config.yaml
head_dim: 64
norm_eps: 1e-05
rope_fraction: 0.5
attn_scale: 0.143
extras: ["local attention windows", "gated attention", "value embeddings", "a smear gate", "an embedding shortcut", "capped logits"]
init_std_up: 0.0291
lr: 0.00119
final_lr_fraction: 0.0
steps: 5021
Each number is 128 + 24 x the weight over its row's rms, rounded and kept within 0 to 255. Layers, rows and columns count from 0. The size above them is the row's rms in percent of the matrix's.

# layer 10 MLP down (transposed), 2304x576, rms 0.0434, rows 1625-1642, columns 192-383
size [103  86 104 100  92  91 100 114 104  94 101 100 101  98  98 105  90  94]
[[ 92 156 131 136 104 139 140 162 111  97 114 149 127 159 108  97 162 135 150  80 134 120  51 149 129 124 111 121 150  92 115 122  90 151 103  86 131 118 182 157 125 154 152 114 140 100 181  95 141 165  89  82 144 127 140  88 116 155 171 104 128  91 151 123 148 128 149 133 111 160  78 114 100 120 143 105 164 136 118 105 112 109 109 115 136 130 131 121 149 169 124 152 101 150 163 149 144 119 103 143 153 115 149 156 152 150 150 106 123 139 170 144 142 162 175 131  86 145 125  93 120 176 155 115 108 111 129 114  56 143 151 128 135 136 114 122 169 141  90 109  94 128 121 123 140 117 129 142 115 130 109 126 129 140 125  85 156 168 169 136 109 133 121 110 134 146 128 152 126 147 125  90 108 125 130  95 132 146 114 122 103 140 125 163 107 125 150 178 137 115 118 153]
 [176 145 122 137 149 123  84 124 152 134 107 155 129 149 127 144  87 124 108 157 143 120 132 150  94 108 117 134 120 102 111 101  92 146 114 119 133 110 118 120 185 151 119 127 116 146 120 155 115 105 127 127  76 131  74 126 141 146 144 119 167 169 116 126 136 138 132 144 176 113 135 130 131 127 149 112 156 127 139 103 155 128 136 117 128 116 155 136 152  97 130 139 119 153 138 117 158  90 143  91 141 139 131 140 122 114  80 124 130 166 130 136  95 158 162 100 131 121 142 142 188 109 111 153 143 131  89  87   0  95 171 131 148 129 109 131 128 149  99 136 143 154 137 128 133  99 166  95 107 117 124 126 132 160 133 101 133 103 132 125 109 134 131 147 171 135 138  77 150  99 115 136 155 137 118 121  93 132 103 120 141 123 138  99 140  89 153 116 137  73 176 132]
 [112 117 125 163 101 137 153 152  94  59 153 120 143  94  97 149 148 129 163 153 181 133  94 124 131 160 159 144 148 123 113 112 121 128 130 113 148 149 139 134 112 120 152 138 169 156 127 147 147 167 152 107 106 165 137 105 118 153  94 134 110 126 119 136 118 116 100 143 175 151 147 161 108 138 129 117 138 102 148 128 138 138 150 136 156  84 125 156  75 130 141 160 149 156  87  85 140 147 146 131 120  87 109 139 113 147 148 178  83 100 138 140 115  74 138 105 141 161 113 160  97  85 133  84 100 181 109 101 129 109 121 133 145 104 119 189 101 141 117 135 112  91 117  91 132 129  97 144  92 155 165 144 122 135 183 125 123 128 115 109  46 104 130 111  94 136 118 111 121 140 127 136 155 154 138 119 118 102 117 107 144  61 136 115  88  83 112 121 168 113  67 133]
 [116 167 106 142 133  94 146 128 136 138 105 104 127 163 145 155 137 136 166  98 134 152  49 144 130 113 139 128 147 142 139 157  70 132  99 163 128 131 144  97 133 137 105 192 139 167  95 125 141 149 150 117 151 128 136  80 127 111 109 110 109 152 158 133 110 143 122 153  74  70 136 119 115 136 125 140 108 122 117 135 173 114 132 128 126 138 168 122 112 151 162 141 104  93 109 161 115 133 103  93 137  92 140 132 148 159 147 113  96  90 147 148 131  84 151 141 120 155 103 110 111 139  77 140 141 108 125 114  57 116  82 142 195 149 113 135 138  86 103 119 116 103 111 126 162 110 161 155 140 119 158 129 125 134 141 136 124 142 128 144 150 136 132 112 119  85 166  96 104 137 128 147 116 102  92 113 119  98 124 132 108 150 128 115 113 100 151 143 130 101 104  97]
 [ 68 134 151 140  74 166 121 100 124 134 151  98 130 118 124 149 131 128 131  89 113 160 133 132 165 144 131 147 126 160 148 124 139 156 103 131 164 132 153 104 168  92 129 134 130 146 132 137 127 127 161 133 125 130 120 129 154 116 185 154  72 121 120 182 118 134 155  98 111 129 126  95 109  91 132 147  88 131 125 135  94 110 122 129 142 121  83 140 112 119 112 106 118 162 113 118 137 120 135  73 135 123 161 129 124 136 129 113 184 111 149 164 163 118 114 116 119 127 140 136 137 107 134  92 136 126 100 170  18 119 120 140 119 144 161 116 129 138 166 128 136 118 111 137 157 128 129 126 141 101 125  73 138 125 152 112 142 126  98 114 119 140 112 120 129 132 115 128 122 182 144 137 151 152 115 133 156 146 127 174 109 111 107 103 140  96 160 123  80 137 121 158]
 [155 156  98  85  87 119  98 141  97 113 114 137 126  85  93 131 120 147 171 140  78  81 102 131 112 155 138 119 146 180 181 113 180 102 127 145 130 128 125 100 164 110 180 178 168 116 147 110 151 136 151 124 154 122 143 129 126  90 142 162 112 139 131 101 106 110 100 126 170 135 139 107 177 118  91 108 121 122 160 124 139 111 131 133 145 143 139 131 134 117 109  88 133 118 123 154 111 134 148 135 107 115 109 145 129 156 195 138 199 102 101  99 145 140 140 153 160 148 103 173 157 135 129 111 107 138 124 130   0 126 131 132 134 131 138  97 102 125 131 181  92 115 142 126 145 139 147  84 118 131 129 127 116 109 140 101 158 103 155 164 140 155 141 117 143 139 103 109 160 151 116 163 113 112 146  81 163 113 119 134 145  76 139 126 135  74 155  98 119 142 112 127]
 [156 116 140 123 118 133 116 129 160 104 133 126 137 118 133 126 146 144 161 131 110  88  85 104 104  97 141 135 138 138 187 134 131 148 109 118 140 126  92  69 110 120 168 128 146 131 111 161 117 125  96 121 139 118 160 132 141 161 150 138 105  97 153 142  80 112 164  98 129 151 116 123 102 116 141 117 121 131 162 143  95 136 106  92 125 138 174 140  80 156 129  92 121 149 138 137 124 106 197  91 159 128  92 122 131 116 110 166 129 157 137 147 128 107 152 152 145 120 112 101 141 165 109 130 135 161 143 139 163 124 172 151 147 112 129 133 136 134 148 148 142 168 111 107  93 129 138 131  92 152 136 133 129 164 111 140 166 103 135 143 142 102 135  72 141 111 100 159 134 117 112 130 150 134 171 142 113 147 121 125 105 105 121 142 167 180 113 134 102 155 133 102]
 [118 130 111 171 115 120 110 128 122 110  75 102 133 107 105 108  87 110 100 148 160 163 147 112 149 150 137 131 139 145 126  66  99 143  97 125 138 163  95 167 163 111 103 110 162 166 114 186 142 126 108  92  93 117 134 166 128 112 112 116 157 160 125 175 164 120 141  95 137 138 105 108 182 130 119 148 130 132 135  96 107 153 137 129 160 124 123 126 158  82 186  97 149 101  82 122 114 131 121 115 174 123 114 149 127 164 150 145 124  98 129  95 161 150 102 125 143  98 123 127 169 143 163 119 152  73 159 171 142 149 116 177  93 147 116 145 175 106 159 105 177 137 156 119 104 112 150 146 152 104 143  97 155 117 117  79 107 123 113 151 141 111 158 119 149  91 122 124 181  95 127 179 156 139  80 101 116 184 141 127  98 148 154  90 129 151 148 102 127 132 110 152]
 [121 136  91 150 158 153 138 181 104 142 123 138 113  94 108 107 118 150 162  96 168 152 141 181  94 123 119 102  95 144 145 107 128 127 137 106 130 111 116 145 148 139 113 165  91 106 140 137 156 146 158 161 151 129 147 158 109 139 153 134 170 147 160 140 169 110 126 147 113 132 144 151 125 112 144 108 123 121 133 132 155 124 124 130 141 149 111 109 141  81 123 103 142 133 141 115 128 139 142 129 152 160 146 125 156 163 124 135 139 135 136 143  82 127 130 114 129 142  92 113 189 136 111 139 121 118 128 154 163 133 102 114 129  90  56 154 191 113  97 186 173 116 136 126 107 109 154 102 101 123 133 136 121 103 120 121 130 143 109 142 115 134 128 147 155 116 118 114 154 139  96 172 103 144 102 113 106 156 116 128 130  85 102 169 133 113 148 143 111 159 120 167]
 [137  82 122 129  75 126 137 152 122 172 108  86 165 169 101 143 119 119 162 107 164  98 126 104 136 139  91 126 134 115 132 109 158 148 126 119 148 106 123  98 175 147 143 158 136 166 101 110 146 115 101 106 111 111 146 146 162 117 121 135 106 165 105 172 127 170 124 126 115 124 121 129 104 113 178 131 115  95 155 136  90 105 114 135 137 121 128 129  99 169 138 148 113 117 117 139 113 142 129 124 109 156 145 114  89 176  92 115 115 123 141 158  93 131 100  86 127 113 178 129 139 109 130 152 126 196 133 107  86 154 118 135 140 161 111 122  86 139 123  67 139 164 139 125 104 108 107 149 136 100  91 147 141 120 176 122 103 134 106 128 107 139 101  91 125 114 103  93 163 128 118 116 128 208 181  95  85 146 168 114 139 109  89 109 143 154 142 133 149  95 106 188]
 [ 56 124 133 134 137 113 199 168 136 117 160 121 150 204 114 111 121 124  75 207 110 137 127 132 119  81 144  98 149 132 159 123 109 143 131 104 159 102 146 150 121 149 102 122  81 132 119 106 139 145 130 108 100 125 130 117 180  91 197 160 115 161 130 124 139 157 136 115 107  82 135 148 143 193 124 168 133  81 117 110 158  69 164 133  89 123 115 122 180 123 140 112 107 113 137 123 143 119 110 137 108 107 113 119 140 106  76 125 141 133 161 124 147 109  58 122 117 125 128 112 138 124 130  78 138 124  89 158  96 114 136 152 137  81  89 150 156 104 138 117 157 114 130 148 117 156 144 148 104 117 105 134 111 169 134 140 127  51 165 133 121  92 137 135 121 110 121 116 120 148 112 120 153  76 101 155 163 122 117 124 114 157  94 108 116 141  91 109  79 166 143 124]
 [125 178 113 156 128  97 146 143 134 154 127 133 141  84 142 156 161 128 109  71  78 112 139 122 106 164 154 113 159 126  85 158 105 105 118 126 101 151 144 109 159 146 127 130  87  90  88 136 112 138 128 127 140 121 120 134 144  99 159 139 140 137 147 131 143 165 101 119 150 158 153 134 128 119 123  99 154 136 141 124 133 107 119 107 148 155 114 130 169 115 128 178 182 117 150  66 120 119 128 181 145 108 119 133 137 136 101 136 149 104 149 114 164 127  99 152 141  97 132 144 158 103 117 132  50 172 116 129  93 120  83 133 125 108 141 136 133 145 111  66 121 137 141 131 132  99 141 126 139 129 105 104 150 140 110 142 152 106 135 131 154 219 143 120 152 123 115 131 115 149 136 146 168 123  87 106 115 171  91  94  95 111 129 104 145 121 146 123  77 125  77 111]
 [143 145 136 132 161 155 122 145 143 164 116 143 129 149 112 168 116 177 143 120 132  89 120 141 116 163 156 121 137 135 122  82 143 144 128  96 132 120 104 173 153 120 147 117 130 125 141 164 147  98 136  91 164 102 120 109 130 105  93  94 120 121 122 133 136 109 143 128  93 132 129 126 139 123 118 135 124 169 142 165 117 104 114 108 106 121 115  83 132 127  87 149 134 107 133 114 110 109 158 123 136  94 160 145 151 127  88 119 113 120 142 137 176 157 125 145 156  94 124 139 127 101 109  72 124  93 127  83 108  93 128 141 136 160  99 163 131 116 151 121 161 123 140 119 108 115 121 161 159 152 125 156 117  98 127 105 148 160 113 125 153 107 100 167  99 126 104 146 114 139 115 136  95  81 173 122 115  98 113 109 128 142 102 149 116 109 122 149 132  96 123 122]
 [111  86 134  94 128 138 138 110 183 128 159 139 121 121  98 123 139 147 121  43 133 116 135 149  96 111 140 115 141  84 139 140 132 125 142 162 114 171 108 119 139 196 106 137 107 156 112 143 129 125  96 144  79 142 147 152 119 106 117 159 120 120 132 104 158 167 116 131 150 129 135 143 122 110 131 119 144 134 152 133  93 147 128 125 139 143 141 108 129 122 116 106 126 113 133 110 113 131 163 150 125 150  99 161 134  96  96 146 139  71 149 112 140 109 118 127 146 157 143 144 141 128  90 157 142 188 107 160 175 115 147 113 134  91 135 162  86 136 167  75  99  89 114 139 151 161 133 145 137 141 110  83 103 150 127 167 130 106 154 148 139 155 159 119 122 121 122 159 107 149 158 156 131  77 165 158 121 117 103 114 191  89 132  85 107 142 119  97 130 147  93 112]
 [153 119 115  96 143 163 120 113 115 141  96  90 161 110 126 107 117 134 140 158 145 148 115 124 102 118 122 132 183  98 133 158  93 156  97 141  79 139 139 139 163 134 113 143 143 153 120  97 101  91 109  97 136 139 140  88 107 131  93 119 133  99 164 108 153 103 132 131 135 136 119 103 120  91 149 143 112 151 157 182 128 167 148 146 112  85 147  76 104 141 152 132 111 103  89 126  90 104 126  95 105 117 110 157 123 158  76 155 114 139 143 136 146  98 137 142 125 104  89  72 145 118  99 127 137 166 150  70 128 150 111 127 129 140 137 131  99 129 120 123 157 105  96  93 126 121 125 116 144 120 106 142 174 120 137 129 147 179  50 140 103 124 134 100 153 141  61 109 104  99 141 161 119 139 132 150 121 114 124 132 102 164 157  72 105 115  82 112 164 111 136 127]
 [135 142 156 122 125 132 161 136 154 130 125 124  75 120 117 169  93 118 140 154 134 122 124 132 104 153 145 181 151 108 111 122 118 144 132 120 151 103 137 124 103 192 172 115 172 142 123 119 141 116 131 152 138 129 105 125 119 151 136 143  96 157 108 103 123 127 146 147 118 124 122  85 107 118 176 120 112 116  83 106 149  96 130 121 165 118 103 158 132 135 149 103 120 160 172 108 136 185 155 107 107 105 155 117 138 133 121 125 140 136  96 161 151 131 110 118 105 145 139  95 106 104 109 141 166 140 160 131 101 113 112 125 146 125 138 129 135 100 183 127 142 125 126 128 116  85 103 112 155  94  65  83 130 170 118  92 162 119  99 130 101  95 109 137 107 123 148 134  93  96  90 142 144  96 162 129 142 157 137  98 124 123 137 184 163 118 124 111 198 110 173 144]
 [111 117  82 107 158 128 146  81 127 115 120 146 147 143 125 120 101 167 111 128 125 147 116 112 136 118 155 144 112 157 126 104 106 150 112 112 147 122 126 128 130 140 128 126 134 106 146 110 143 130 157  65 155  83 140  93 160 131 130 126 102 160 156 116 123 136 151 131  93  76 136 126 141  85 116 159 142 219 129 142 135  78 127 148 145 125 140 127 120 130 125 153 111 111 149 128  65 147 110 124 155 143 131 130 119 138 124 113 123 169 149 128 123 146 140 133 152 100 134 120 110 178 133 109 161 149 167 133   0 137 137 107 155 131 128 103 113 154  35 125 119 134 130 160 160 100 109  99 120 144 109 183 114 107  84 129 140 128 110 104  89 154 104 121 158 131 122 160 119 112 120 160 107 160  89 127 112  89 128 141 118  71 112 133 124 118 116 149 137 126 147  96]
 [160 122 138 126 123 159 132 109 114  99 127 133 119  89 127 152 128 110  99 146 127  99 120 133 140 153  86  77 174 158 125 114 131 119 133 139 135 154 104 151 135 142 155 111 120 135 151 104 131 101  90 143  86 105 129 146 119 138 185 137 100 109 118 120 133 147 112 103 101 163  78 113 124 108 120 118 116 125 166 149 134 126 130 111 120 151 147 141 137 132  89 132 101 129  76 152 112 119 126 103 158 106 112 132 140 115 152 131 123 156 154 139 120 106 154 136 108 166 126 137 109 167 152  92 146 126 114 102  97 168 162 143 149 112 159 123  77 154 149 153 160 164 100 130  99 122 163 121  91 116 103 147 134 140 141 145 113 108  90 130 149 108 136  53 105 125 101  84  93 102 151 148 160 169 119 164 116  99 106 139  95  94  84 111 102 129  99 130 135 122 114 133]]
# layer 10 MLP up, 2304x576, rms 0.052, rows 1626-1643, columns 192-383
size [ 88 103  98  93  93 100 119 102  92 101 101 107  96  99 107  96  96  94]
[[109 108 120 107 140 100 129 140 104 149 121 121 166 145 104 114 129 132  98 110 138 135 145 119 126 141 135  75 115 142 164 150 183 109 148 122 109 138 119 153 122 105 123 188 155  86 107 142 141 157 110 130 150 108 149 119 122  99 142  95 119 126 119  90 102 122 134 107  72  94 173 164 126 185  85 131 205 125 108 112  88 124 154 155 110 155 132 164 107 151 138 141 162 155 146 145 110 161 125 107 151 129 153 141 124  53 140 127 144 145  65 133 107 117 130 111 125  90 146 124 132 131 135 145 122 183 111  98 121 129 122 126 159 130 117 112 131 101 154 125 117 127 139 155  94 142 128 111 125 170 132 137 127 125 132 100 157 121 119 103 145 120 148 155 118 119 149 139 131 153 140 124 140 129 109 179 171 142 113 189 125 180  89 142 142 114 147 157 188 103 100 111]
 [133 150 120 161  74 113 126 123 102  95 186 146 165 141 160 119 133 122 143 106 138  43 107 141  81 110  99 162 160 111 125  96 110  88 146 101  90 120 125 190 128 158 127  91 102 137 170 163 129 127 169  96 122 127 106 140 140 176 130 116 127 145 116 152 128 134 156 153 130 136 149 141 121 124  97 111 106 122 115 151 147 117 141 135 144 146 164 138 125 137 132 109 140 113 173 144  95 118  90 126 134  92 162 135 128 109 107 187 111 169 101 159 136  99 128 140 137 150 142 130 101 102 150 161 111 143 160  95 140 151 138  67 128 180 149 127 166 135  74 140 106 138 160 123 148 139 143 153 101 142 141 145  96 139 129 100 104  99 123 115 127 172 143  94  91 129 148 110 135  93 144 136 138 126 126 123 123 127 129 169 148 144  99 159 103 163 124 117 123 200 136 145]
 [137 145  95 157 132 135 128 141 153 143 111 127 120 162 157 118 159 117 133  96 148 104 107 108 145 147 111 127 138 151 113 137 141 113 128 157 161 109 162 170 117 129  99 146 115 141 149 135 137  77  92 108 114 153 128 114 106 152 101  68 138 124 174 167  67 114 111 162 107 157 152 175 106 148 146  82 147 144 134 124 107 134 168 103 146 125 125 152 109 135 135 111  99 104 106 141 156 149 145 126 115 141 123 130  96 140 127 133 100  90 131 136  92  98 161 101 138 192 108 138 126 174 137 167 121 148 153 138 137 133 131  93 109 132 127 124 122 172 107 144 127 121  74  97 164 121 128 152  84 133  98 141 138 107 156 175 132 106  99  95 147 150 135 120 139 203 128 125 167 130 174 144 165 141 127 145 144  92 124 119 137 100 126 134 135 128  94 123 146 132 148 126]
 [125 128 140 139  73 134 135 163 137 132 142 160 123  99 160 109 123  86 128 188 139  97 150 139 141 115 101 131 142 129 141 125 134 157 141  98 125 144  94 137 129 154 150 137 141 112 129 147 106 182  90 127 106 126 119 138 151 137 117 168 124 103 133  96 154 152 133 142 102 130 141 107 155 160 138 171 125 123 138 103 137 167 166 148 124 151 120 178  91 112 146 111 152 132 115 128 123 138 140 124 146 135 120 109  85  67 123 156  86 154 133  86 115 115 146 129 104 176 108 126 102  92 129 134 152 151 128 139 137 118 122 124  82 128 144 129 170 137 110 107 129 128 148 146  89  89 147 140  99 105 104 106 172 160 172 155 150  61 159 156 168 145 132 121 101 107  83 149 154 162 146 113 129 104 128 155  84 105 194 112 120 142 123 143 126 139  96 154  74 126 110 126]
 [152 134 112  74 113 140 118 108 106  93 112 170 115 106 124 139 106 129 125 146  86 108 107 159  42 162 129 135 124 127 120 157 139 150 105 150 130 130 135 135 122 116 113 135 110 129  89 127 199 126  99  60 119  87 146 118 129 155  81 158 133 125 137 171  97 196 115 134 144 147 140 120 151 104 161 139 143 156  99 102 121  81  85 162 106 148 107 137 136 104 141  93 154 124 100 138 164 145 119 144 135 135 113 137 123 111 142 146 140 149 130 139  99 102 126 142 182 111 142 121 135 147 149 116 157 123 107 112 119 146 122 129  90 144 145 118 152 148 134 175  85 122 163 144  93 135 116 109 176 101 177 163  96  93 170 109 137  95 127 127 148 119 142 158 156 128 117 139 143 163 139 109 134 114 201 117 133  99 140 134 154 162 114 119 116 129 106 126  90 140 126 137]
 [118 131 136 140 105  93 151 122 121 125 101 133 126 129 120 145 117 128  76 108 152 146 161 134 137 127 149 130 117 111 133 112 109 137 143 118 103 138 142 141 140 153 109 127 135  99 150 129 154 112 128 128 121 162 135 125 111 110 108 142 123 127 125 169 130  82 188 117  94 149 187 130 101 129 142 120 153 158 110  96 161 181 115 137 147  79 125 132 137 104 131 111 103 146 136 115 170 150 121 101 125 144 123 102 121 177 164  94 164 120 127 129 141 131  80 128 187  92 178 126 127 121 142  94 112 163 152 114 127 145 165  81 144 141 128 165 101 135 113 116 109 142 147 165  63 132 124 171 114 103  98 207 125 133 112 139 120 106 112  92 138 128 118 165  90 148 136 139 135 121 120 107 143 155 127 117 166 102 131 124  96 143 116 117 181 107 129 137 110 110 139  83]
 [ 97 162 179 115  99 115 117 178 108 124 104 132 157 128 118 165  83 167 138 144 128 134 137 118 151 134 167  99 107 131 117 108 157  78 117 134 106 145 155 131 153 101 130 125 120 153 109  95 124 132 111 137  81 213 154 127  91 147  63 123 145 147 138 171 141 103 152 141 116 167 144 159 138 151 140 134 153 133 133 126 113 138 151 118  97 148 129 151 125 107 154 120 113 124 110  96 102 128 102 129 113 137 117 118 119 149 139 138 181 133  80 141 119 194 139 141 191 124  93 134 166 146 133  80 161 111 126 135 148 137 116 126 109 132 118 114 143 146  79 150 108 122  93 108 114 151 125 118 118 137 127 140 162 132 140 122 139 148 111  71 120 101 165 169 103 148 153 131 132 106 145 139 122 120 145 116 141 127 173 124 119 164 133 132 138 142  99 134 158 135 116 126]
 [150 157 130 142  99 128  81 158 100 156 156 163 151 191 165 129 100 127 178 166 168  88 159  56 124 128 157 127 114 105 117  84 170 122 140 130 150 113 167 156 152 113 130 180 127 110 141 115 181 120 121 143 101 156 147 166 115 160 125 149 147 128 171 165 107 157 134 139 119 137 142 110 120 108 119  84 113 140 149 133 108  91 137 115 134 108 148 124 139 144  70 104 152 121 138 112 113 161 108 149 117 138 169 162 187 123 107 192 106 102 157 137 123 110 123 124 106 148 141 117 105 130 112 100 107 120 174 104 134 150 150 150 118 142 146 143 145 111 129 152 110 114 100 132 140 157 113 119 118 119 127 146 123 141 176 112 123 129  97 132 143 101 118 102 149 131 142 190 115 141 134 157 125 142 169 166 135  96 173 155 131 151 119 108 101 139 109 114 163 121  88  92]
 [144 110 104 177 109 157 119 143 136 107 111 105 136 172 125 138 111 136 150 139 112 128 196 118 152 156  91 104 131 112 123 154 127 123 158 110 117 111 142 130 122  85 117 181 100 138 116 177 129 107 137 111 124 146 139 118  97 156  93 129 150  91 117 142 153 104 129 143 133 122  98 148  93  97 159 138 119 100 110 119 134 125 159  96 118 146 157 141 110 128 115 106 165 142 125 126 129 124 120 100 115  97 175 167 136 129 123  98 115 147 109 151 128 122 117 143 120 166 157 140 117  54 107 176 122 146 143 141 149 119 160 113 135 134 128  75 111 103 137 138 136 105 120 167 142  70  90 123 144 135  99 122  95 117  99 144 133 134 152 156 105 137 111 128 125 111  94  94 127 109 135 129 125 158 133 108 105 130 137 134 120 141 136  73 144 133  97 106 132 154 144 127]
 [137 100 102 162 104 100 107 148  92 107 145 173 124 149 133 176 103 112 110  71 161 140 129 154 154 129 107 144 133 156 109  90 127  93 131 132 191 157 117 147 112 129 122 153 170 133 107  75 171 107 151 103 125 125 145 118 119  93 122 105 137 160 133 150 143 205 157 110  67  76 125 144 125 105 151 111 147  76 146 132 108 122 129 154 172 117 109 120 178 144 102 116 127 129  84 141  92 123  99 108 162 118 166  86 110 109 131 117 129 119 162  87 102 150 118  62 139 142 106 144 117 113 109 114 129 139 124 112 143 175 121 148 119 146 136  78 163 117 126 166 141 132 115 135 120 117 144 108 167 166 125 152 136  88 132 140 142 115 157 107 121  99 133 112 105 188 111 126  82 114 109 112 133 128 105 120 113 127 107 114 156 137  96  98 164  97 104 129 152 149 127 127]
 [145  94 120 171 131 116 126 137 150 155 103 109 108 160 129 126  89 147  99 121 118  89  92 112 142 113 150 132  98 147 123 125 141 118 147 138 136 169 122 125  92 130 120 155  99 128 119 152 147 123 141 130 114 164 144 146 112 183 123 117  87 133 116 141 146 165 150 114 114 158 119 136 132 147 127 151  89 131  90  96 136 133 175 113 122 117 146 156 150  87 137 112 101  35 142 101 124  84  78 147 101 144 154 131 164 140 120 124 141 145 144 105 136 167 129 157 121 128 109 169 132 110 157 114  89 131 172 154 126 168 111 119 127 123 115 107 142 106  92  90 127 171 107 150 128 139 127 138 122 120 103 112 124 128 103 139 129 120 123 153 133 141 187 164 133 153 141 109 173 121 156 137  80  94 147 159 160 110 134 123 138 132 132 122 129 160  90 131 151 128 137 134]
 [161 107 147  89 128 145  98 150 107 131 133 149 144 131 134 134 108 163 124  94 143 154 141 126 135 142 134 114 118 155 128 137 125 140 143 124 124  92 110 131 142  97 121 120 171 112 113 100  99 107 142 110 149 125 120 148 108 143 107 151 121 133 119 121  99 183 162 164 139 106 125 108 108 117 139 105 120  64  72 125 118 148 136 100  90 122 129 142 138  99 129 107 128 125 133  91 133 155 110 132 110 125 107 113 117  65 120 136 122 129 117 131 114 150 146 157 120 148 107 120 157 137 112 128  95 131 141  89 133 121 158 138 117 155  82 143 154 114  94 125 115 140 148 140 126 175 164 121 109 104 147 142 181 135 128 123 138  67 139 103 131 110 125 114 132 134 146 143 119 104 148  86 100 119 163 124 170 138 148 107  93 156 127 163 144 138 136 126 113 161 160 117]
 [138  75 117 104 138 139 116 159 116 118  95 150 146 129 169  96 113 145 132 114 132 153 149 133 100 129 161 144 133 159 104 107 145  93 140  97 135 103 145 140 154 161 109 131 153 104 144 145 160 149  99 153 135 155 119 157 169 155 159 125 141 126 138 171 149 143 140 106 130 147 130 109 153 134  67 125 117 150 161 113 109 105  94 135 125 144 134 130  58 104 143 133  78 122 121 119 137 131 124 144  85 139 121 171 108 148 137  88 107 139 168 128 131 114 128 140 158 130  93 150 131 145 185 136 139 157 108 136 126 116 157 161 154  93 138  57  96 130 128  86 118 134  78 140 130 169 129  97 173 115 110 101 142 139 160 105 159 111 114 143 126 151 154 113 150 162 120 123  96 115 153 141  95  86 132 146 120 149 148 113 111 119 135 129 130 118 130 131 138 146 133 169]
 [150 147 157 140 110 197 163 181 101 143 134 163 132 107 102 125 149 140 101 143 112 106 146 141  85 107 107 129 156 134  87 136 153 140 130  79 175 115 116 127 120 103 112 140 130 170 112 128 128 132 127 131 116 157  88  84 121 151 149 146 136 154 173 100 129 126 120 147 117 113 113 148  98 113 137 112 144 119  97 102 115 107 141 149 133 130 134 119 132 184 127 141 160 121 113 142 137 139 141  81  76 134 118 103 137 124 115 122 135 133 116 129 112 168 129 153 141 133 119 151  93 113  84 164  98 168 168 144 161 151  82 127 124 162 121 171 147 121 120 155 126 145 106 131 151 125 135 118  99 168 141 116 153 101 110 122 108  95 158 145 156 154 129 155  93 116 122 146 105 131 124 145  77 118 132 112 120 154 102 163 158 127 122 135 116 163 115 131 125 113  64 130]
 [146 109 165 151 121 147 127 112 130 122 172 132 143 116 116 120 141 105  74 112 171  89 105 145 139 172 123 130 148  82 124 120 140 124 127 119 160 101 120 130 133 144 145 119 111  96 139 123 164 114 165 111 126 166 111 145 105 112 142 131 146 115 135 140 129 167 124 174 122 148 135 152  72 100 109 164 168 111 151 115 123  90 139 127 129 121 156 109 166 152 141 120 112 137 133 125 111 140 163 108 137 116 124 156 185 122 106 123 107 134 102 106 103 160 136 133 129 158 125 144 100 146 141 157 146 139 118 105 144 142 116 126 138 157 112 144 109 121 122 157  98 112 113 142  91  68  92 117  95 115 125 105 151 120 122 157 153 116 108 118 103 106 163  89 158 141  65 154 121 139 139 125 137 191 173 103 102  94 106  66 127 138 127 129 156 125 112 104 114 156 152 134]
 [158  93 122 132 137 161 116 141 128 135 172 123 167 132 183 154  98 115 163 113 177 145 166 146 147 119 144 111  99 107 158 132 130 108 163 111 107 132 107 135 160 134  94  99 109 145  89 126 135 134 156 129 142 128 167 118 105 150  86 181 146 111 157 137 127 124 147 144  95 137 119 126  94 108 106 114 126 118 152  99 136 129 123 157  87 126 190 154 126 123 137 123 176 124 126 112  87 160 110 164 134 112 139 129 106 152 151 165 153 110  79 143 126 129  93 143 128 111 151 150 159 104 123 130 134 147 103 133 136 102  95 127  92 115 116  80 175  97 108 136 113  99 134 119 144 112 156 189 108 143 140 126  87 106 137 141 124 126 119 129 167 152 140  89 154 106 121 141 123 130 146 130  94  98 133 156 141 166 193 101 121 140 124 130 112 129 184 122  99 142  91 133]
 [140 113 112 155  94 164 126 101  87 125 113 153 150 142 140 124 113 113 137 132 169  71 109 142 126 173  97  96 146 135 104 110 133 130 161 135 146 129  90 118 175 155 130 147 124 142 139 112  84 102  72 162 132 147 148 122 116 164 154 106 120  94 165 121 138 146 156 106 161 125 109 128 158 128 155 117 102 138 125 120  96 131 128 106 102 121 152 213 153 133 120 102 124 127 137 116 136 111 129 184 138 107 135 139  91 121 164 125 163 130 103 118 176 152 117 121 113 138 181 162 129 139 133 134 123  83 119  96 121 109 119 137  98 175 139 111 122 155 145 159 107 130 107 179 149 187 122 173 102 149 127 149 123 140 118 115 171 124 105 139 129 133 156 115 136 129 143 136  76 123 187 126 111  90 187 130 120 132  94 138  75 123 109 144 143 151  91 145 123 141 141 115]
 [107 133 111 103 118 137  90 137  77  90 131 114 139 149 159 107 121 120 130 106 169 174 121 125  89 159  67  91 160 144 155 171 150 149 155  90 149 131 158 146 105 137  90 129 116  97 119 148 145 157 102 148 150 144 128 143  84 128 104  96 162 140 111 131 141 112 136 114 117 139  89 178 147 138 134 153 145 124 117 101 114  86 107 117 118 103 181 127 127 153 165 123 147 127 119 172 154 112  94 107 146 144 148 132 157 126 121 120 121 143 136 149 126 191 177  95 129 172 122 116 135 105  96 158 108 152 130 144 148 161  99 129 141 109  92 126 142 132  97 127 114 121 146 147 171 139  95 136  91 127 164 141 158 127 168 110 142 114 126  99 183 153 134 160 119 161 159 166 137 134 170  92 106 141 165 121 154 153 117 112 146 164 104 100 118 104 128 155 149 133 136 136]]